config = dict(
    n_kv_head=3,
    vocab_size=570,
    activation='tanh_gelu',
    norm='layernorm',
    norm_eps=1e-05,
    attn_scale=0.177,
    tie_embeddings=True,
    init_std_qkv=0.051,
    init_std_down=0.01,
    weight_decay=0.0,
    lr_head=0.0165,
    warmup_steps=200,
    decay_fraction=1.0,
    doc_mask=True,
    steps=3556,
)
Each number is 500 + 50 x the weight over its row's rms, rounded and kept within 0 to 999. Layers, rows and columns count from 0. Numbers have three digits each. The size before them is the row's rms in percent of the matrix's.

# down: layer 3 MLP down (transposed), 384x96, rms 0.194, rows 299-330, columns 0-95
# up: layer 3 MLP up, 384x96, rms 0.225, rows 300-331, columns 0-95
down299 119:466418472565560520441577614508545460448513547483433427463516533470582521526491572471533433461460467412546589511501416490509500445500531453521426434462538595454469492533517553424496537560485575513446455490430478568511506500478495423456429416542601507512570494458560510458583481539558442467
up300 097:550524534576471547466516534534530456455439496434507611538467477506485500507514532489447564493376513426469553493535506555570478531485549424522450455519473458544441566539475534356509529575587500468569488518418439527480440506413613455486532532457483463530531536571537597471507521453608483446
down300 100:564528394520532454517497503463442514405534495424497409414565431500453607479550522531589509567483531506549403545493427493492512450479556522531526532503517582543529563439518470583471467530560459393581446519564567503482463476514478563457404415449445497478491472394443531533525512493529506489
up301 102:519503443560437555456418486439493580586467492471523498440569517471479487533454535467431411484495558633482474566368497533526436532545446556484448393532406488477491536516507547503521532512418492521476449546541584490463493615493498504464573435508444473558455509517581429517544497505463581511
down301 102:511567475492508530413562515503478567545471496454551524571557484549438420483493550531389423480567475473524497475567504531457501397443533510404433443414527529522517481510570449437499490473525520534582536458515492566535556419447461410477546474450636538479496492558485540479532529440366484468
up302 106:495500458413522538553459471579510430413521467554563511497537537488498487504473537385447510514483533487404464549511491542495512549516457507471557541496437421534393488609507438437551405546522440448521567532460505500417600466557522490582504533549386575466487407546489459500534464519511511403
down302 103:440467510465504444549641504414519549555520474421447415456497535562539498496496439486437464524576490565456511538556573497432529579406529471579486491462398544503544499490478472499490519463461571579498542402493527540612552557465470528573566509588450468488535472518530529535510540600445478485
up303 099:498423393469574519483480552436532550543413489429530502446464495481518506502471527510456435514513442478488511390508444545494455449619454487404509536522522478539470457433509517556450489523415478539537446583429502488639565582524575480521510443581511419405554506567430529487457470490507475470
down303 095:471522574520502515524624515429607548476571434452523470505463535538642556446587476551471538403417447481467465498497448382503529543513528549649502482390468446453434489492523535500550507443440520460535501497476475525471480505455498566450510542530492557445473537497477522558459549525463508552
up304 107:516578544500528426462467438505433523547450521542347433530501562426476457458532466508458485551563491473558558528524582560546528530544509556471549459554420505491545529478428377554564488511484395490469510566559541545431459494488592527496474434533500448590421505458553454516486535546542570511
down304 103:556516476543536429446478564445446588475538526500579445449504423591451464526487481554598508479437581448540476440575509405499474461452530490575453481478428531500475450405518509483444478437476508549577436484465450463532547583392398502481545469547490530450577460537452536477503535443524540423
up305 100:439567555516494517495479458517437596460576600532444534503404532447564452469481484460563472528512527555511448478499470537620388584457535447431537520572543461478477443511487538512460514467469489504563440648501529520472554405544544465535607542484497508570530534483459474511522556454479475417
down305 098:511536459511451480550432517537479605405509432522555477581469537498412510564455462421576540482499508539531566507521559513561480577507482390533433493498604571503467520482531505550464503431538448564503508438453469447451467531424522425571475457448528562514519448620540498484488451453552604561
up306 088:411586563471504507530458463518432514453542562610477475471481519486450430464477601546531512523519488554560487419529461491496410548489496553466559361505526550517512406533504543479404523474463453525501573571483459529493534464474617547504524496407538527581477492554483414408513496519560512418
down306 086:524477495390497478528483499425478493558455501458493489601550536548529508560516434445519492520552548479469513459518523454382495440564439521566479505549511497471509547485534464552573494561537501563390450486467580584566463483490466490448406433490419549483522436486564602567507592555438495618
up307 099:470501584503547597551503532479511483425504510563543516440562540455568507497430427394384507552523519468476473457475605539504491552514565495426545539488520457492469498460515482507450427585460443486442515550619444414461570524539576441580474505554483537510388420483532452474549505524442487511
down307 104:574454371485535456507513519520529590549511481513492523481440539518474460598568461490416510503583462453479451421560490505478476487492534562575469465542434542429430569530529486499540498631439495526491528408498520506563534474481544507426459496594556460400509423468555478518448501447516543624
up308 098:584509540497564424559536524457483491585514505389469470476511451530607526527465512477556511429454487548530570552486428486564523549505511473538471560461497605484484526457498520445503491492597471517530449427415450525480495473463443514540487455516552467483327486468498560514461367425417535540
down308 098:476574534491447401467530591402450503470535495494473460576489533486623508442443513467494546493480531506501356547501474486486445569463446469476562570562581523534410525559530508473434477544460482502491474531341478475493491395513486420538486508522492549468561415496493554553526523562472445537
up309 095:493538546441529445573458519507488516447565517488507528546446459494548597452454545518572572551649461463350605468457401612530529436424491567484534457422446442502474508473482516605476517460503539495489438437450470546519512549461511497500470574482502569517531450501494515482519519457436466496
down309 098:491550500546518493521547465557478489428536554422472585489478501520473468489499459512553633545510455492474506501473531486470563567661359520473518496419483497524555438493463540582554543477576502474584515515474512472525555430566517537400507483548493499499528427520387459462554459439595554469
up310 099:484522500599500353499522483550433471508464510500587497588515551460492575543520460512546407429475519476520536431476605499469453520555563469472356495494398562455504474546517461508541468467459539561483488543488395489493457524435507453513442422447430486441529540456517572430536560448459505478
down310 092:466498520533424435563552484406359412509491459374519466459446537487494473522445579561500472449430471475445466498536520525482505481431579555432456532528468489539447495638480579480534477541504406539494417511502524422510545554506498523569498439505512494502466451602442603492504493535458515507
up311 112:508549459597359439581429485477546495541587531475541538478413578550506546475465466509571484488484504496494534473541489552510523568440511530499388492489483520483536553558552525568482612469445579560511637542534578466423529408527513466524417471417463460503480484500511476470509559482556475505
down311 108:447559458544451483499491544576511421531428419457562602631535511532480512495575414448535427555509529582548470453469512477461578577494476593508451489497478547492402456420471536556516492466542565479426590532544512491483512488529532511486471476552546450474411541506439493459447448545552558416
up312 103:454571487513344495493521568392422478545454504518561425474465491595523439464480466436539482571524458480496415487503483502456470578510482489545510423570541550506593536478494516540520378494451457503440451527586489490533390528573465469502425496551538520418441492529503515471493570476484407477
down312 090:528591458595517488504540500590477419562494462514500463516546532516528469514498511498513587486499500411444576471600507511481492575473527528403613617467546492508531524558489442558426576552485513472590545467436436490424566413606544534482523510578475519507410470497456508575533498513501500449
up313 098:507474505530533468460437473505433466569500542548512576521574548451484529537433501538370550492470547536452571492554587479471487496498533536472476374473430425535477507537462447432473460469534513517476394528636542481489477515456530540560535520453482372465519423589500475398556517419490502498
down313 112:509540448505423491524534557509472471488534542505480575482521559585476509490443468435501440496514519541516535634563563470472409536537545481609379551540505498487559493503496535410559509418470549458491436446572546471466565539513401429474549596513569414424500471542541487461514431545507553552
up314 092:484503535480472526466469431445492552445432478491490500499597580480418486477480463451406523470578585508550540487502437551422544478532581410537539551574469502422445492477506534537500428480458532583393511468510532400523494478520443514534473476495442557555430529630508472434450621515471547534
down314 106:586487430433566516507503557389538448505565426514411451468442469525429543517468434561505503490439478492445421532522513492502513456467410437457573422562529476514519479500540536429549494553490416490557546480434497555538460488565509562506564539539488487464433537447538517539501477446453512686
up315 094:503463538437521513479441445564432508490549489516552588546538639486551488557466532583441448467430526557505475459514481510507486544608504528444503509403406493474451540516590486447438451483511486566429466581521498456565550435604531510568454501496539467528522436487570452472541564579588459523
down315 096:551598483467544479505606510497512520519407587567524484456535441626483427511541375505507531511551516450488508426487455447422530557463531493577480521480458575485514364540514462518480576504498507527583555463455470541463526504441508458367492444534514517426525509481506536539516413442453492547
up316 109:468435445485522461518417463465528421555468417589453558522590505480418451377410523492565506479538505525516540572428470529460522465565491484479424592532449487535507444468594498507529469522552442537622550480475437479421517476533545531496496470486479480569474557523492441520529427553611570501
down316 116:498456553558529535585452460600560546451540510460397462434400544487525558540460561486456418455422465549436507497478549573491595453506444441600538441520530467500481500431445511527463525405540478499454542486450552506531626463560550479457468564579509527501516478459516450448526495461538436556
up317 093:594486479546478482566394445443466581465464542505434589516482364534486597467517487500531522465500512447555563546465528480560541521497509528451473543500436387541439423541430448435506482500551399538479514498445530510484548527466511477547531514466505524490548555453447533556462562572379428572
down317 103:521558503482474455455453526499543532587497498631464497524465488471499523418503549569519444569464543487542500495531555496544491448454560607456610495457520457531593475528454488531526442414486458411520501541461576507438469478546515576591572537553597481554592563424459445467554453530502448442
up318 092:473461474515474529504537488451541503499488479585539506421480496375562549441427565484455475550402423454447479556530449418523605550451512489437492431509361495555484462481425518444487547567485473500540381443512467498505474500578540555539460485522544478503425607535529510523494491461539606495
down318 095:462417503522401585458572505539458577531493481593406559408464510542574527517585512444542427556548501494521451506363548499469529603466485485492563546496464521446504519497498433464481483421512585466445547417448523501487516511580507524582564499469467512522445428497449469471444502506400536516
up319 103:469519444511463476523449593437446480559517538436496388528555491550432496478482481567569477449530553506478404487502566456567480524549557576526510568555451454515450526460470439490514453567454507491453376522471521528433538545533576510546474465435401452508416599452421434495423483492547527569
down319 099:495584459450552556538545493420479472521442486521614440603484515547367404469460539533517524504483536496508356509499575538497477498464505615495559574603442541597529549473545468484481554424498492492555539508520484517541469501577531564524564494445524470501467548495449502531423506579489531530
up320 099:448560575475514474529540460462522447506446535488434529419482466548608536404512550488558465498427511533466474434536399478540618425526547541551511438454404493470538537529460399497444515535456508558536446565502536566444511535469563482419455570503593506445585445520514512489494403502499439476
down320 100:595527461514470443565523532538419506490576442571532433489586478518430416511466474503419517472523486528544550551520590418538416559521563504557536527518550607489499529440501508441580450451541487401508570497516463527539609571524388509520585479503480492566425506462510552539486501507546547546
up321 096:506653509462644437468469480528570436517495467567467489459429531456537453518527383522481452483525407467530559465472522465496466485526581454539468465466545540486597567523504429614485548508509460502565420472556495482458540513498517524517512504373439431469466501506504543516424449458468487427
down321 100:471571556530465646481489454433556512494523454497600456559457489498564441453483409533520484474467500492504434471423522449451460548499570458456429500563438492503562390473526508426420420530528550557403517436509410482510429500455525457590496510529526466420531464542513510411546506440515455524
up322 091:535479490561411517465502474451431568554439500430478575472600499483510463477546486518530470360531502537605395529489572504440443492482613481491548472551565519451575514492515440480551523427471484459481471436521505548527506586548425544542485457468436604474476563391524523494506502542557447534
down322 098:537519430542498538580484531506509432480492556548489475556405593475418485531536462447527495564553453545419545519517491499421607560526521462514425494577416419476484447463496473614565511466490551510497507466521493479579590531506625441467441418430493504563486480493473427582482456492449470555
up323 106:425445477606465448519584490585500480447523503507497564505632492508462524458525482509489447477627488532469488544453487490522526556555532463510489495571407481493449453546394502428410432525511454436659492513483427519405407478504558553503506478495531523441431455564468489456508493491463514512
down323 111:526516425540500450478560474435583439486532426487418536481494481451560463546479501599561566489519373532501471406515521560506582490555501499517470489607508442464521505510466520463515468489590412526441510512543473501535394477439463396554556598455495518524511495582516582514454506452417436451
up324 102:443521628595549469533459595488478468548461554517488512524446486485437437501527491545568427568440527509497364437536438552499511491539509410445502574546500412537493572527492546489409485482479481532508639548421495442481487488544526546562545589493471463511562429482542454548501503511570514523
down324 116:633465556476499518524474536611489592415548458464474450502510408426481558496523472512480454385464548482461534483468536511470526492486431484427561484519521486486433428569559546553502471486531590453468439521455435541504471472485393490507560485570515434506490584473617491406518467534468553563
up325 095:470556460490495484467457447463504473528417554551536519417511557534495450543530539598584475435484569487456530477480491548506456444469539517583447524564517504595513459339374461502400558550579562447535418509523532463475583467557434485496544513499484496511576491498443512513484514449443592523
down325 097:543468558464492546425455473415445608431483551458588471536508508505461484530551502525577510494512380589563486479382568506514570467519480531455514435503506496457531509466539500497503470481575532635448499568465450475501480506490386501425539575427450517484489525501505531512640504471430488446
up326 103:565408543585674494563441403456540473612450512514506534496470508551504488525486441501541487502502462575542564448447607474576424534584533522481502478476468511538501534524492498418497378583568508464554511488453462503476475480494473602513482522520511515525411560432518529577470477470519491488
down326 109:521475439463576518468598525516561513438502464508569591438500558550490503491484475504442471506500425554686499512536456492530518396540449467467468412439555466535512445500485504491488441495406423400497517525551489461513426529554534498603477356506491486480571487554490500538496480507452526446
up327 104:454498444476517497536438494530434481552533567439514506454542456449610472483464467447466555506504482560401510598579536436542469474456571555442498527453616504516541524532490476541608483523550508445448597518592520527491533509572455416612427405513449491555464455469495578471549548537493493492
down327 095:417497415518563565531436483484531431583467432493491517479462494506449496427522433479514451513563558501424467552466427540478531507470475435526492507494481420457519439534477454544484547509489583587551533406476503547505517571559490409394569549552480424502594504465503488571411475465456501640
up328 098:506565442475513465541535472481541509472485531565388560492503520542468515534450522545496444549518430465411551449495511514622439542462528465426404439580562499501524475486584511417538502548470522485619525523574594557479393441446526442487484462503506528495371484533476576485477515448450439541
down328 108:441502538527391518484564463564487566587495520413463549511566418484496580513523517507523427507449592482389502456525479441578559495488482526483494446543543517508551513519440516400526507436429477456465488549584476510545484509516442398492423478389536570500395441595526561487468523519483449489
up329 111:450521450558516469541472539392438431525564498440476567439545680492493499556507493534547474457517503517494597473506446508457471502515420460493530437446506418491490415439535502490517560513531588441554497598549459449433467567562567503538457448497507461525458516471519434598566539562549539488
down329 110:457493535565573582419405499536407453502446497450520551550556581595421506493449468500506496468479514475497438459484466507444499572624503507527581505546497437486592569525572482508450455514478459516375554474434490501472371579512473494503591448515507531519484495432501454516516519513437475417
up330 093:498436451450482525529509447548542472468431485591470587441570580489469514456633529512576562536457549451459504594511424548440545395591465484479451503479510464582529557537490517457450476504493447523441445476536501379477470465520467563467429538518510504476458476517434491495587424458401456510
down330 089:514444588570511536455433567485510529460514494485613431565516609551423563504430392513434513547466515501519463454524496438520521445520543559568453488543457501526486552485562413537492629520554585517460557536484495465493539507471479552416482455467522474542396445418525532580451516545547511549
up331 099:506518458414452442509558490514486595531455489480514586541536428460459489523612488516520482520534496583494480512515474471633556453539573507480544490588449566403444475367431533544565407462413482512559486492536476579500539448485442491534516484489495472456395434538507568490543501583537502498